From a checkpoint of a small transformer trained on Wikipedia: normalized queries and keys.
Each number is 128 + 24 x the weight over its row's rms, rounded and kept within 0 to 255. Layers, rows and columns count from 0. The size above them is the row's rms in percent of the matrix's.

# layer 5 MLP down (transposed), 1152x384, rms 0.0345, rows 252-278, columns 0-127
size [ 84  92 108  93 105 103 103 107 106 102  99 102  92  97 103 104 107 103 100  95  98 102  94 104  95  93 105]
[[ 97 119 121  92  93 123 116 142 138 119 178 132  93 162  77 126 125 144 132 180 121 143 126 111 159  92 125 113 133 114 148 176 124 134 128 107 107 132 141 197 105 143  92 192 150  93 101 151 138 131 107 130 126 105 135 163 125 109  63 126  49 142 140 111 159 159 132 135 117 146 104 130 149  89 158 132 135 118 140 138 158 112 135  83 139 120 167 115  77 123 115 158  85 162 135 141 128  87 143 106 158 154 126 112 141 120 132 150 112 122  68  99 148 164 124 117 110 128 109 126 159 128 129 107 123 184 160 175]
 [119 156  95 130 121 101 169 158  99 125 104 117 128  81 157 100 135 105 164  87 104 128 119 142 157 154 142 144 114 111 134 146 146 127 129 109 139 101 104 123 131 138  95 145 159 154 113 133 102 157 127 115  88 122  94 130 139 119 122 114 161  99 114  85 136  93  91 116 162 113  93 131 164 117 127 186 164 142 135 154  98 159 125 140 103 111 125 127 153 129 117 120 169 106 135 109 134  52 150 109 109 140 144 104 150 189 149 148  79  95 178 109 105 115 153 130  97 147 143 137 186 142 148 164  85 110 123 157]
 [ 98 131 109 123 117 127  94 135 138  77 110 142 115 146  95 126 120 157 140 107 113 101  73 103  92 103 126 127  86 141 115 127  82 122 142 127 113 141 126 117 140 101 112  95 120 117 119 148 104 180 114 137 105 134 122 126  96 129 141 128  98 138 137 169 140 111 107 104 118 144 106  95 146  99 118 162 129 130 124 130 148 111 136 117 130 159 150 133 107 155 135 182 183  88 159 148  93 188 107  96 113 148 166 154 204 173 140 136 152 102 100  97 108 122 129 103 111  92 123 155 109 119 131 108 148 102 118 132]
 [129 141 131 142 107 107 128 120 143 119 139 144 113  98 114  91 136 123 142 114 110 131 173 108 150 122 145 145 116 121 148 162  93 108  70  68 152 103 114  87 137 125  90 129 164 147 109 142 130 133 137 134 128 109 145  95 163 173 124 121 105 120 150 116 172 155 137 146 121 117  83 105 134 128 155 124  96 119 168 107 129 153 110 114 169 134 173 120 150 116 124 152 123 124 157 148 141  97 117 130  99 141 117 151 126 107 147  88 112 124 110 132 102 125  91 101 113 122 155 115 169 111 133 155 186 114 113  88]
 [113 162 123 125 119  96 124 153 152 166 127 142 126 133  99 103 148 111 148 136 123 110 116 138 162 111 137 119 117 139 129 117 115 121 141 122  95 166 157 148 116 127 150 155 134 110 166 104 148 123 106 118 143  89 115  95 185 148 103  94 164 154 132 112 141 136 163 136 126  81 126  87 145 136 139 111 116 113 110 144 101 180 140 143 142 173 137 148 125 146 126 142 126  90 168  70 122  99 100 136 106 106 154 166 143 150 141 115 186 121 131 164  81 135 136 165 136 118 161  86 144 139 153 130 151 159 130  94]
 [107 156 120 161 115  98 127 110 125 104 134 132 100 139  79 105  98  75 103 137  97 133 144 126 116 116 110 147 160  73 136 117 158 120  79 109 123 127 117 156 116 173 114 122 150 130  81 107 136 103 105 129 151 114 145 138 135 124 170 108 107 130 165 112 167 132 136  96 141 142 147 150  74 108 138 145 107 105 132 130 148 101 152 135 142  76 112 124 129  73 102 131 147 120 141  59 141 133 117  95 154 144 147 100 155 126 118 107 104 100 126 130 126 149 104 126 168 123 106 132 137 147 120 126  90 105 156 139]
 [108  92 136 142 177 135 127 138 101 108 124 127 141 137 149 172 142 170 126 122 113 186 144 138 159 117 109 161 143 152 114 112 202 128  99 136 173 139 154 154 108 112 153 137 179 135 105 101 133 116 104 136 120 159 137 137 127 106 142 144 117 121 148 134 152 125 115 122 101 132 176 153 112 138 104 159 166  86 144 124 142 135 100 109 159 171 114 114 122 122 106 180 155 107 113 131 136 120  87 127 104 113 154 131 135 150 106 172 132 140 126 131 141 151 123 149 156 141 106 108 132 154 136 127 113 134 142 108]
 [128 105 160  85 115 117 168 133 140 103 146 166 131  94 116 155 152 138 133 110 105 128 145 115 104 134 118  83  85 113 141 112 131 108 152 106 170 120 137 128 129 170 160 154 137 132  93 131 135 118 134 160 133 102 133 138 130 109 116 159 137  82 143 121 119 100 122 103  92 117 149 119 137 121 121 124 121 115 142 161 144 103 155 173 170 115 150 111 114 129 139 113 117 145 124 135 137 126 112 153  98 116 139 140 129 143 134 116 164 127  88 160  82  99 158 115 103 133 143  91 110 129 126 132 126 137 118 109]
 [120 101 114 132 134 101 165 150 107 133 118 147 124 109 150 121 120 110 151 125 138 128 152 154 168 114 108 149 137  99 124 114  84 102 108 141 118 125 131  95 125 149 126 111 142 125 147 114 121 143 136 135 176 128  82 147 126 139 114 140 105 135 131  98 130 138 143 181 140 201  88 116 127 149 100 140  67 122  59  99 136 133  98 124 152 168  89 167 100 158 111 119 135 118 115 157 107 169 132 164  86 146 158 158 115 140 108  81 127 148 156 107 127  88 135  95 142 163 121 139 105  99 156 113 121  83 127 110]
 [118 123 163 146 106 109 130 124 119 144  96  89 169 133 119 162 103 177 101 129 121 152 166 132 126 150 140  89  73 109 122 140 152  97 135 150 116 117 123 132 134 108 137 207 141 157 155 158 127 109 105 144 151 103 120 124  79 131 134 103  96 146 158 154 137 102 143 146 102  94 113 126  66 142 162 110 107 126 129  55 163 120 153 122 105 139 150 121 158 113 150 133 144 157 146 105 128 113 167 130 142 144 109 124 131 158 138 101 157 128 120 149 180  98 109 135 166 164 101 113 151 125 127 128 100 148 117 129]
 [136 153 140 109 112 147 111 121 136 117 170 137 143 141 122  85 149 121 114 162 126 125  72 170 173 128 128 145  94 117 152 114 139 142  75 152  98  89 147 156 123 157 118 105 132  86 141 128  94 164 112 110 120 117 125  81  87 119 101 126 115  93 105 133 118 112 150  81 118 132 141  87  93 127 137 148 134 150 133 121 140 133 130 112 156 171 141 130 148 172 131 148 133 160 134 114 159 120 154 117  97 110 131 100 133 129 107 109 153 146 105 149 111  99  58 171 145 102 154 160 124  98 128 166 107 192  84 118]
 [156 108 106 126 151 157 146 136 121 128 138 112 137 139 124 122 143 107 183 133  98 101 113  83 154 144 132 175 146 133 120 115 161 116 135 116 115  64 130 105 110 133 149 122 129 115 111 150 159 163  96 158 114 115  76 161  73 134 136 159 137 136 141 142  94  60 121 104 174 102 152 146 112 158 110 133 153 163 102 125 136 119 148 135 121 122 157 106 148 119  96 144 158 122 126 159 100 154 119 154 125 121 157 159  84 162 143 102 153 135 140 138  75 175 107  98 124 123 148 122 144 128  82 144 150 149 146 138]
 [110 117 131 147 152 140 124 133 105 172 116 145 123 111 159 111 153 136 122 138 123 136 143 142 133 124 100 137 112 166 122 158 139 105 123 117 146 116 143 129 101 124 119 149 134 165 137 127 132 156 117  82 110 142 120 122 137 128 117 119  90 122 164 123 151 135 149 147 145 125 133 128 110 109 139 134 142 101 154  67 143 140  96 120 142 153 117 123 142 104 155  94 150 157 115  94 103 142 139 109 167 102 179 139 141 133 132 185 133 148  91 141 139 118  88 116 110 122 139 127  82  84 177 151 110 112 150 169]
 [144 124 144 121 145 117 126 142 112 129 126 160 148 174  79 163 126 124 143 124 121 151 125 144 111 124 104 125 128 175 151 142  94 122  56 150 131 100 142 129 121  97 120 142 119 112 142 124 108 128 126 112  95 116 145 107  87 120 134 166 140 131  89 123 133 134 124  84 125  85 142 162 150 145  87 179 109 124  93 106  91 177 131 139 122 119  99 146 114 121 118 145 150 169 120 133 134 136 117 129 107 142 127  97 122 151 116 170 146 136 141 152 115  84 106 151 110 101 159 129 151 140 106 172 113  96 148 182]
 [126 144 108 133 150 121 109 119 121 118 131 165 171 146 128 117 141 103 157 153 151 114 124 114 138 109 119 138 160 118 107 147 133  95 158 148 148 121 119  89 132 150  73 104 125 134 147 144 145 134 123  62 138 124 122 116  80 129 139 143 128 118 129 159 158 127 139 165 117 144 172 123 168 108 140 114 143 146 132 106 139 107 136 121 156 128 154 133 160  99 183 186 134 150  74 135 141 112  95 118 156 156 153 155 130 112 140 140 163 151 130 146 119 101 143  96 140 135 144 115  92 122 148  96 121 168 156 146]
 [119 100 129 103 133 176 115 103 162 143 154 149  92 119 102  96 123 101 116  84 146 130  76 110 141 125 109 158 117 142  91 122 126 152 105  73 116 126 114 111 112 162  88 142 103 175 106 138 153 173 127 106 134 179 122 125 115 157 138 123 124 138 159 162 144 109  97 109 111 132 131 128 149 132 145 139 153 115 131 101 108 157 134  80 164 139 132 165  77 116 173 141 109 141 163 153 152 193 131 138 131 136  88 144 126 168 127 107 126 127  99 139 118 135 134 147 144  96  87 105 152 156 105 122 130 153 145 119]
 [140 131 126 137 150  99 112 165 136 136 127 122 124 103 112 163 120 102 142  96 108  92 113 128 156 142 112 163 114  86 121 163 124  88 130 116 119 155  93 109 121 151  94 129 135 143 151 138 177 111 108 147  98 133 135 172 134 144 126 101 151 114 133 100 188 109 162  72  92 141 143  88 138 127 142 170 112 130 101  88  80 103  95  98 164 134 143 148 112 173 123 153 119 133 124 138 154 142 152 135  96 176 123 143 131 189 100 155 116 132 136 132 124 113 107 131 162 182 150 117  88 123 136 115 136 166 127 123]
 [139 136 124 122 148 127 121 159 135 133 133 127 106 129 127 119 122 136 102  96  95  94 168 123 128 135 145 114  97 128 145  65 176 145 149 120 105 149 119 121 117 100 113 127  86 131 111 103 119 108 101 120 131 121 101 145 145 128 127 129 120 167  91 189 130 104 120 146 160 127 138 152 161  82  91  83 124 101 144 142  97 114 159 122 202 127  59 118 149 116  89 139 118 137  70 116 104 134  90 134 133 134 132 142 140 151 124 153  78 151 139 132 116 142 122 115 120 130 108 139 167 122 107 132 138 110 169 151]
 [128  95 159 123 173 127 119 160 109 132 154 115 131  91 116 125  95  87 169 189  95 121 125  97 123 142 124  81  97 121 123 106 100  77 110 128 119  96 125 107 136 138 141 122 162 116 110 131 131 161  76 143 164 113 119 140 104 149 159 115 105 148 151  85 120 131 124 119 129 117  92 135 169 112 132 155 159 150 152 121 181 123 107 158 159 102 138 111 119 125 131 129 169 113 134 159 117 133 156 120 131 100 145 122 128 127  85 109 115  78 141 124 121 102 135 125 114 105 147 158 103  92 100 134  91 122 124 125]
 [122 103  96 143  99 159 103 120 138 133 128  37 111 144 148 109  85 133 175 138 144 142 111 142  70 127 101 148 116 174 109 113 126 133 145 146 106 126 152 105  86 141 113 143 118 132 158 113 122 160 157 138 150 142 126 112 183 129 162 148 152 206 138 140 141 175 152 166 117 132 153 125 100 131 138 132 123 119 122 152 150 161 150 144 126 134  99  81  91  98 170 111 113 152 103 160  84 118 136 125 136 118 112 118 123 116 124 152  66 129 132 145 117 113 140 155 147 101 112 126 146 134 140 120 102 151 136 163]
 [132 122 116 129 176 125 108 146 149 128 171  85 167 106 111 136 139 136 143 150 117 159  68 128 138  80 135  84 114 140 159 164 135 125  85 133 125 127 110  99 104 122 108 158 137 171 105 151 118 137 151 120 161 166 151 125 150 143 128 135 130 150 123 111 133 146 148 109 173 117  96 124 134 156  92 171 127 136 123 108 158 121 128  88 158 104  97 126 158 142 126 126  60 113 134 137 119 118 108 127 121 160 112 106 147  83 128 146 104 160 102 123 152 138 138 154 123 117 152 115 177 101 133 104 127 118 116 156]
 [120 135 156  95 101 134 141 147 142  87 157 140 156 158 146  97 112  90 150 151 121 147  95 107  75 121 162  85 106  91 114 132 133  95 117 114 128 126 156 125 104 160 163 150 124 106 124 161 154  97 108 176 133 151 156 108 125 136  92  89 181 137 154 101 106 161 106 150 179 109 112 170 130  96 158 180 151 132 177 139 135 140 127 119 123 136 122 137 110 130 118 135 129 119 123 120 123 126 122 158 140  96 109 146 138  99 100 129  65 118 122 133  92 152 139  93 121 144 132 148 165 109 130 148 161 122 136 160]
 [112  89 135 100 140 138 101 145 128 128 130 112 148 152  66 149 153 164 144 190 110 119 127 156  67 129 115 115 100 160 108 123  90 124  77 148 115 127 125 128  97 143 158 160 113  76 156 139  89 101 162 141 155 140 132 127 116 138 112 138 144 134 111 148 155 130 130 171 117 140 158 108 102 131 126 157 100 142 133 128 144 140 120 107 105 145 125 178 112 140 112 113 126  97 178 127 156 118 156  94 117 108  69 128 127 144 151 132 117 136 150 102  94 124 130 145 140 129  99 111 169  88 159 112  94  95 125 147]
 [117 141 133 142 125  76 112 123 130 116 151 104 107 155 158 172 138 129 179 114 132 144 124 104 155 175 101 175 159 110 130 133 114 152 123 146 142 135  95  72 162 176 154 137  49 181 126 174 134 123  91  81 124 164 123  94 139 119  92 101 121 123 145  93 139 154 107 160 143 130  98 111 111 107 127 109 112  84 155 121 135 122 150 130 137 143 102 104 138 122  91 134 135 115 117 103 136 147 106 111 156 117 108 137 107 137 134 135 101 132 134 168 134 144 133 149 143 137 124 106 121 129 135 108 137  82 121  99]
 [116 154 124 172 153 137 131  79 134 152 120 111  81 128 115  99 132 128 119 138  83 104 135 101 132 200 121 101 139 143 180  91 115  98 101 154 116 106 127 133 126 114 119 140 106 149 130 147 123 131 136 108 174 139 106  85 107 153 184 105 119 116 110 144 175 107 116 125 127 145 149  98 133 161 167 164 177 134 151 136 124 124 125 134 152 153 137 132 104 132 107 117 143 158 126 178 143  85 114  88 152 143 160  81 139 134 110 148 116  76 133 182 165 110 131 106 151 148 132 113 148  74 120 155 113 126 189 144]
 [117 122 129 108  83 134 121 134 176 109  94 106 105 148 126 140 151  83  97 161 132 170 131 125 153 135 161 122 170 121 109 160 106 158 116 128 112  66 160 140 118 104 132 139 115 156 118 116 163 114 153 118 115 129 130 139 186 144 119 147 130 110 132 100 118 104 137 127 143 125 136 169 131  87 109 131 115 120 149 124 167 145 139 146 129 167 154 118 144 148 192 170 128 118  99 119 153  99 152 112 131 165 124  97 141 115 140  83 128  85 138 112 136 122 158  84 124 142 101 114  98 140  81 102  83 127 146 133]
 [123 139 102 135 152 136 128 123 140 179 149  52 144 108 166 132 171 174 172 126 112 169 154 126 177 112 110 165 170 106  98 128 160 141 121 110 124 155 129 165 125 124  99 135 121 145 115  94 134 157 114  94 101 157 121 136 134  85 101 180  67 117 125 137 137 137 136 105 116 118 136 149  91 100  89 149 112 188  88 127 131 146 128 143 124 149 128 131 142 143 116 133 136 123 155 135 136 142 124 129 186 107  95 104 103 125 104 110 154 141 149 138 120 135 125 109 100 127 138 126 123 138 128 126 108 118 125 128]]
# layer 5 MLP up, 1152x384, rms 0.0398, rows 253-279, columns 0-127
size [ 89 110  93 104 102 105 108 109 100  97 102  93  97 103 103 103 104 101  94  98 105  93 101  98  91 104 101]
[[ 80 148 160 104 137  96 143 126 187 120 156 121 111 101 169 121 123 149 188 128 129 143 158 159 116 132 134 138 109 166 126  76 142 118 120 144 121  88  81 134 112 106 153 132 114 109 122 169 132  80 140 130 112  95 161 133 142 131 112 140 134 133 155 102 159  72 130 130 159 117  98 184 128 102 167 105 115  82  88 162 108 106 123 114 154 111 153 119 103 148  93 120  99  70 142 147 124 126 154 146 128  76 125 130 154 127  95 126 107  94 146 121 149 134 174 151 107 157 175 136 127 125 150 139 129 125 127 112]
 [ 95 142 143 166 135 117  95 108 122  76 151 137 126 127 114  80 114 151 109 109 136  77 153 131 142 127 117  91 151 103 167 158 130 122 110 115 159  56  95 142 113 119 116 125 157 150 115 139 129 159 126 132 135 127 138 156 117  97 138 164  89 112  92 136 108  99 130 139 105 183 115 127  96 141 126 151 113  94 133 137 118 152  99 141 155  94 166 127 125 107 154  92 116 144 111 161 138 112 161 102 148 123 158 133  97 157 120  82 133 112 136 125 114 132 144 117  92 158 159 137 116 156 118 110 142 132 162 162]
 [155 132 112 100 152 150 154 144 135 117 110 124 121 122 116  72  97 160  89 115 165 110 121 117  88 135 180 140 157 125 132 134 110 143 162 115 114 137 137  85 139 124 107 134 133 134 141 134 121 118 155 113 126 142 126 112  95 138 151 147  94 132 111 114 128 153 166 145 151 116 139  87 110 106 119 110 100 141 122 188 111 145 160 109 152 134  72 143 154  94 128 137 151 107 141 162 162 115 147 124 141 135 122  76 112 118  94  97 127 160 113 133  95 110 130 134 137 150 152 108 139 136 134 148 160 116 157 118]
 [ 93 178 125 174 183 143 147 137 141 125 144 121 133 122  85 101 124 125 151 104 156 148 143 158 111 160 154 126 149 103 128 137 131  94 139  94 163 144 150 118 138 118 185 114 175 107 163  88 158 140 122 189 127  81 169 107 121 100 130  89 138 111 150 150  95  55 128 131 151 138 141 137 160 106 129 129 100 126  95 157 137 111 132 129 129 174 130  92  93 119  97 103 130 148 145 136 115 128 152 170 143 126 152  93 118 131 119 147 141 115 124 166 118 107 189 115 104 176 153 132 145 142 146  85 131 154 119  88]
 [ 90  61 105 178 175 103 121 120 121 100  85 139 102 130 118 171 159 148 133 130  82 135 165 122 149  85 124  99  90 105 128 168 100 156 142 146 146 126  81 153 172 150 156 133 121 147 105  95 106 128 139  93 125  97 136 140 151 143 125  84 141 164 128 135 141 171 159 170 149 117 119 134 117 107 151 141 148 130 163 108 166 125 128 134 145 107 124 145 154 142 106  70 133  95 167 107 136 126 123 110 147 103 110 148 100 105 155 139 145  92 136 117 155 129 153 142 138 132 137 146 143  89 118 123 107  91 140 125]
 [151 101 118 105 145 108 137  93 103  92 146 137 136 122 120 151 160 129 159 118 141 124 135 129  81  85 125 144  87 180 152 126 149 155 173 129 115  74 106 114 161 137 134 182 122 126 106 129  99 111 174 113 139 114  96 145 125 132 149  99 129 141  96 120 121 112 121 108 125 120 130 117 108  91 183  91 119 129 112 120 115 102 122 119 159 124 142 142 117 152 143  83 104 145  94 188 134  97 143 160 177 148 133 121 175 163  98 131 151 130 120 142 138  99 135 103 132 136 158 125 152 151 112 142 160  91 125 140]
 [104 147 152  87 136 118 135  91 145 127  90 127 168 120 139 118 136 136 126 156 119 102 103 147 125 116 134 130 135 160 149 157 103 177 119 144 146 123 109 105 175 133 144 115 149 139 153 115  86 127 142 117 118 129 122 142 110 142 130 141 125  87 127 153 106 146 136 103 164 124 123 106 118 109 145 128  92 128  79 140 123 139 154 153 128 133 125 132  80 131 155 164 125 133 126 148 113 127 133 138 124 100 146  98 174 136 141 132 142 166 154 140 140 107 167 145 124 161 140  81  72 119 104 100 111 180 149 108]
 [154 145 123 141 126 103 158 135 129  92 159 169 108  92 129 176 134 154 123 131 145 120 155 129  86 112 141 167 114 104 158 141 120 120  98 160  95  89  97 105 164  96 165  94 160 129 149 128 155 147 144 131 148 147 137 110 117 126 134  87 147 117 144 129 126 103  94 129 122 138 108 163 107 138 138 114 121 138 139 125  76 151 151 111 146  96 108  95 124 185 158 145 150 120 150 129 107 137 129 141 123 116 129 111 169 124 109 102 146 140  81 142 139 141 143 117 142 137 149  78 116 137 139  93 131  96 160  92]
 [101 105 176 177 135 157 142  79 126 158 115 124 130 128  61 112 107 131 141 100 176 148 133 152 138 146 115  91 147 143 151 104 146 158 139 124 175 157 110 134 140 134 133 161 145 156 113 126 127 122 134 123 142 117 158 132 104 161 160 149 121 129 153 132 121 134 125 144  91 102 112 113  88 118 148 151 134 121 132 135  99 131 126 180 142 165 106 125 130 158 127 153 140 112 110  80 124 108 143 136 127 199 136 135 206 150 134 125 167  56 141 127 163 156 168 118 141 147 122 118 123 146 156  97 140 112 140 125]
 [114 141 115 130 148 127 133 123 132  96 155 144  95 119 176 132 170 136 167 101 118 128 104 122 157 163 117 136 106 124 163 101 178 113 145  93 144 105 118 130  94 116 163 128 123 115 150  90 117 162 110 152 104 129 168  98  84 175 119  95 116 116 152 129 131 102 138  86 123 148 129  99 154 136 167 151 128 140 159 131 168 154 115 135 126 144 157  90 130 139 167  53 120 123 129 142 141 153 145 119 141 134 102 125 178  88 139  99 146 139 149 173 104 133 141 133 100 133 139 108  86 110 190 115 128 138 129 133]
 [138 141 126 132 133 121 113 135 135 136 148 121 115 182 116 141 153 139 147  76 102 107 158 136 116 115 140  88 110  89 163 107 125 102 123 103  98  98 108 132 152  78 148 129 106  90 123 141 142 138 117 118 127 102 149 134  99 138 124 163 151 121 139 141 112 136 179  92 130 122 119 135 141 164 164 113 110  69  56 151 149 153 139 151 139 123 107 141 126 126 112 112  89 125 101  94 115 122  95 101 137 148 158 157 156 116 149  98 145 124 159 110 117 134 123 106  99 145 143 121 102 133  68 140 114 139 150 138]
 [ 61 111 143 161 135 168 133 131 143 139  82 144 120 129 154 126 109 146 147 132 101 112 129 147 145 146 118 125 128 104  96 169 141 146 133 139 140 120 126 116 153 108 147 142 141 154 137 139 163 139 130 119 110 127 179 109 131 138 140  95 120 152 119 139 156 104 165 120 118 129 168  95  89 133 116 123 155 138 101  99 162 140 114 135 121  86 125 113 144 162 129 106 138 147 122 115  95 142 129 134  96 133  84 113 145 151 117 151 135 159 148 154 118 156 135 151 107 121 165  82  85 159 142 115 116 159 144 148]
 [142 136 132 116 143 131 133 120 106  48 137 147 130  81 119  89 120 157 128 122 149 107  98 158 140  75 133 134 147 118 129 122  82 129 146  85 127 129 112 146 123 153 112 122 111 159 202 128  94 113 126 105 152  97 171 128 143 122 114 109 105  90 132 146 118 133 124  77  95 113 143 119 111  94 139 125  77 128 141 134  97 159 142 123 151 150  98  83 123 119 122 139 144 156 152 129 132  90 155  88 132 122 137 104 131 114 160 141 170 157 177 168 125  75 132 131 129 124 146  81 133 124 102  96 103 139 159  62]
 [126 151 148 146 170 126 126 133 127 152 129 149  97 105 109 156 117 147 150 118 106  86 134  98  94  66 125 141 135  67 121 160  97 112 131 110 117 126 132 124 149 143 177 105 133  85  93 113 128 151 171  98  87 159 130 143 141 123 110  94 168 124 121 178 100 155 109  77 186 114 130 127 128 127 120 137 140 139 117 117 126  89 124 119 126  96 150 132 118 125 102 115 167  96 162 168 139 117 134 123 162 149 132 145 159 119 139 118 107  94  94 139 120 152 127  99  96 141 187 132 138 130 129 124 132  94 115  88]
 [164 110 141 129 156 126  85 116 137 127 139 146 134 164 138 151 116 117 162 133 186 125 136 132 128  87 119 151 147 182 110 105 147 136 130 142 150 147  92 149 176 120 113 126 123 138 167 152 130 114 116 101 126  97 134 109 135 137 120 133 132 179 133 128 122 180 179 139 157 153 106 152 112 108 144 130  98 105 128 149 119 144  92 161 125 113 135  93 124 164 108 123 108 121 137 125  82 118 154  96 131 124  88 118 119 132 149 104 133 103  91  98 130 139 184 132 111  86 129 148 143 124 106 104  86  66 135  96]
 [155 118 131 122 175 124  96 101 135  99 115 135 108 137 125 100 155 127 117 167 126 149 164 175  99 144 149 138 137 115 104 119 155 130 129 105 129 141 105 134 117  77 156  69 101 129 135 101  89 136 137 122 114 148 118 114 115  81 106 131 139 134 143 139 112 133 125 151 154 115 172 158 149 145 138 128 111 157 162 110 128 107 141 166 156 176  57 138 155 197 159 141 135  95 130 168 145 110 104 122 115 120 162 135 123 149 132 118  95  95 171 152 157 119 174 119 125 174  91  90 147 154 129  93  94 140 145  97]
 [149 168 187 125 131 129 164 139  72 127 130 109 109 121  90 127 148 138 121  94 127 136  91 117  89 106  97 123  59 169 124 129 171 139 149 101 131 149 119 121 133 134 141  99 103 137 115 111 145 187 130 151  96 161 135 113 105 156 176 134  64 125 147 166 123 189 141 112 105 137 115 154 147 151 147 143  95 137 161 176 147 127 106 154 136  95 122 136 121 123 118  92 178 122 111 136 105 137 154 119 142 147 122 106 141 151 173 171 157 128  94 156 183  87 143 128  83 137 127  72 139 141 113 104 118 101 147 173]
 [150 169 164 154 158 135 104 171 100 158 153 148  58 143 123 114 106 147 169 135 146 115 109 107 132 135  95 132 140 116 156 119 145 140 116 130  88 161 148 141 118 144 123 152 143 132  98  90 137 171 161 100 116 117 180 159 149 133  93 103 119 182 121 121 175 126 147 124 159 114  77 147 111  93 119 140 133 117 140 176 167 151 139 131 154 134 121 150  97 118 117  96 133 160 129 125  70  92 119 125 154 176 131  90 151  91 101  79 108  87 137 164 151 127 122  86 109 117 186 123 140 103  97 105 161 112 111 103]
 [110  94 137 121 134 175  99 138 122 159 136 119  99  84 168 110 149 121 152 150 145 108 152 102 149 111 149  95 174 102 153  98 139  91 128 115 134  98  60 103 115 134 123 158 186 104 143 185 137 131 147 173 118 137 168 114 167 121 100 186 153 111 105 164 145 151 179 145  98 151 105  89 112  83 111 156  95  78  90 133 130 140 127  90 145 148 147 145 133 148 114 120 114 140  86 141 117 114 148 132 108 113 125 158 100 139 138 129 126 104 146 153 168 154 166  90 125 122 126 109 141 122 138  76 130 144 119 122]
 [141 140 114 116 143 107  71 100 152 164 158 106 146 124 156 132 135 137 137 100 107  97 136 152 142  99 116 120 143 113 137 102 136 107 113 112  91 142  84 158 166 115 134 148 145 111 134 100 143 104 130 156 141 121 173 135 116 135 116 135 164 174  82 121 112 135 178 169 144 129 112 145  73 100 137  73  94 117 102 113 142 121 159  76 158 129 147 133 174 110  89 124 140 154 152  97 127 102 111 109 169 164 117 130 163  99 120 152 137 114 169 183 143 152 132 132 118 146 130 100 177  94 152 112 131 134 120 170]
 [103 128 113 124 199 151  63 148 138 111 140 151 131 160 118 143 113 134 186 117 147 117 121 139 102 113  70 134 146 106 135 124 178 156 149 117 111 155 170 162 114 156 123 124 146 155 138 106 109 144 128 161 127 124 124 148 154 114 120 110 160 154 143 159 102 173 149  94 151 125 144 172 161 150 116  88  86  88 124 110 119 155 118 114 114  96 125 137  90 153 119 119 105 120  83  96 105 128  85 148  96 102 129  98 154  89 127 109 128 138 126  83 142 150 169 125 141 168 149 138 151  97 114 134  83 110 178 129]
 [125 137 172 156 128 129 157 125 120 117  65 160 110 132 116 126 139 127 175 128  92 145  89 179 122 160  93 150  64 134 113 118 172 138 133  97  98 132  99 136 103  84 194 124 117  86 133 118 143 112  94  82 182 149 137  87 159 107  88 116 156 125 111 157 153  66 162 104 161 108 124 120 112 138 103 140 105 127 100 162 129 154 110 154 167  95 145 149 106 138 127 148 136 117 111 123 183 146 133 119 135 142 107 105 108 130 155 127 113 135 150 134 110 106 136 108 123 173 119 152 149 126 161 151  95 113 169 145]
 [135 143 124 176 129 152 143 139 106  90 118 111 116 157 140 122 146 124 114 120 106 126 112  90 113 150  83 136 117  87 121 100 147 166 142 118 135 128  92 146 134 146 151  88  77  81 160 151 134  93 125 140  96 113 103 123 115 145 157 111 108 101 105 123 135 119 165 148 104 135 122 112 101 130 169  80 112 137 134 167 117 144 136 126 134 128 117 147 167 146  99 133 107 124 155 217 128  84 136 107 160 145 147 114 132 114 156 116 110 126 165  97 134 110 150 110 109 131 118 137 188 221 105 146  75 112 105 151]
 [112 155 134 131 143 161 154 146 107 108 155 116 149 116 158 138 113 132 118 126 155 119  95 111 103  92 144  98 182 154 115  71 159  82 172 125 129 148 128 144 125 103 103 160 156 110 134 103 141 133 116 101 124 106 173 130 120 112 103 158  97 156 133 158 124  99 118 117 137  87 115 165 148 161 108  85 148 144 169 147 168 155 120 119 129 137 119 124 128 101 128 139 101  99 143 138 134  88 119 150 152  92 142  79 106  80 109 144 105 109 126 130 130 111 155 147  90 163 160 143 103 146  97 107 131 136 156 130]
 [122  92 145 123 120 147 115 155 114  84 124 127 128 126 135  96 130 119 115  87 109 138 115 142 150 139 103  96 168 121 107 139 143 144 161  99 138 115 100  62 145 101 110 111 136 151 125 195 107  91 115 129  77 120 156  89 119 131 132 125 122 134 153  86  96 104 149 135 115 120 181 119 113  68 106 130 142 132 109 119 128 158  96 138 101 126 131 116 143 153 143 109 120 107 103 149 143 134 139 108 154  99 155 100 143 114 142 154 115 152 157 138  93 118 146 120  66  89 163 120 102 158 115 150 140 120 142 136]
 [143 137 158 134 169 115 111 120 152 107 133 130 112 148 133  99 153 137 169 106 177 157  91 148 137 145 167 140 119 130 102 129 161 191 154 150  90  94 104 126 159 135 132 121 125 142 121 154 118 153 119 135  97 129 192  88 124 124 184  81 130 147 116 162 179 134 132 165 151 113 177 115 113 134 149 112  98 150 143 123 165 134 119 142 143 112 127 105  87 112 146 145 107 145 105 116  90 144 124 170 182  95 141 131 142 178 123 108 129 139 115 123 168 154 154 105  86 180 105 103 134 146  69 121 183 108 137  81]
 [101 128 103 123 111 134  98 109 135 135 144 149 138 112 110 108  96 148 122 168  86 143 142 143 143 145 114 159 121  95  96 147 148 132 133  85 140 135 103 135 148 164 128 151  76 109 129 140 127 108 120 144 125 107 123 119 113 117 121 152 128 117 161 131 102 115 114 159  89 140 100 117 162 176 150  71 106  72 135 110 140 147 166 143 104 146 111 129 109 144 164 157 149 110 122 133 175 155 137 139 148 169 116  97 151  99 149  96 106 126 158  89 142 107 125 139 110 122 157 136 149 133  98 109 149 154 185 134]]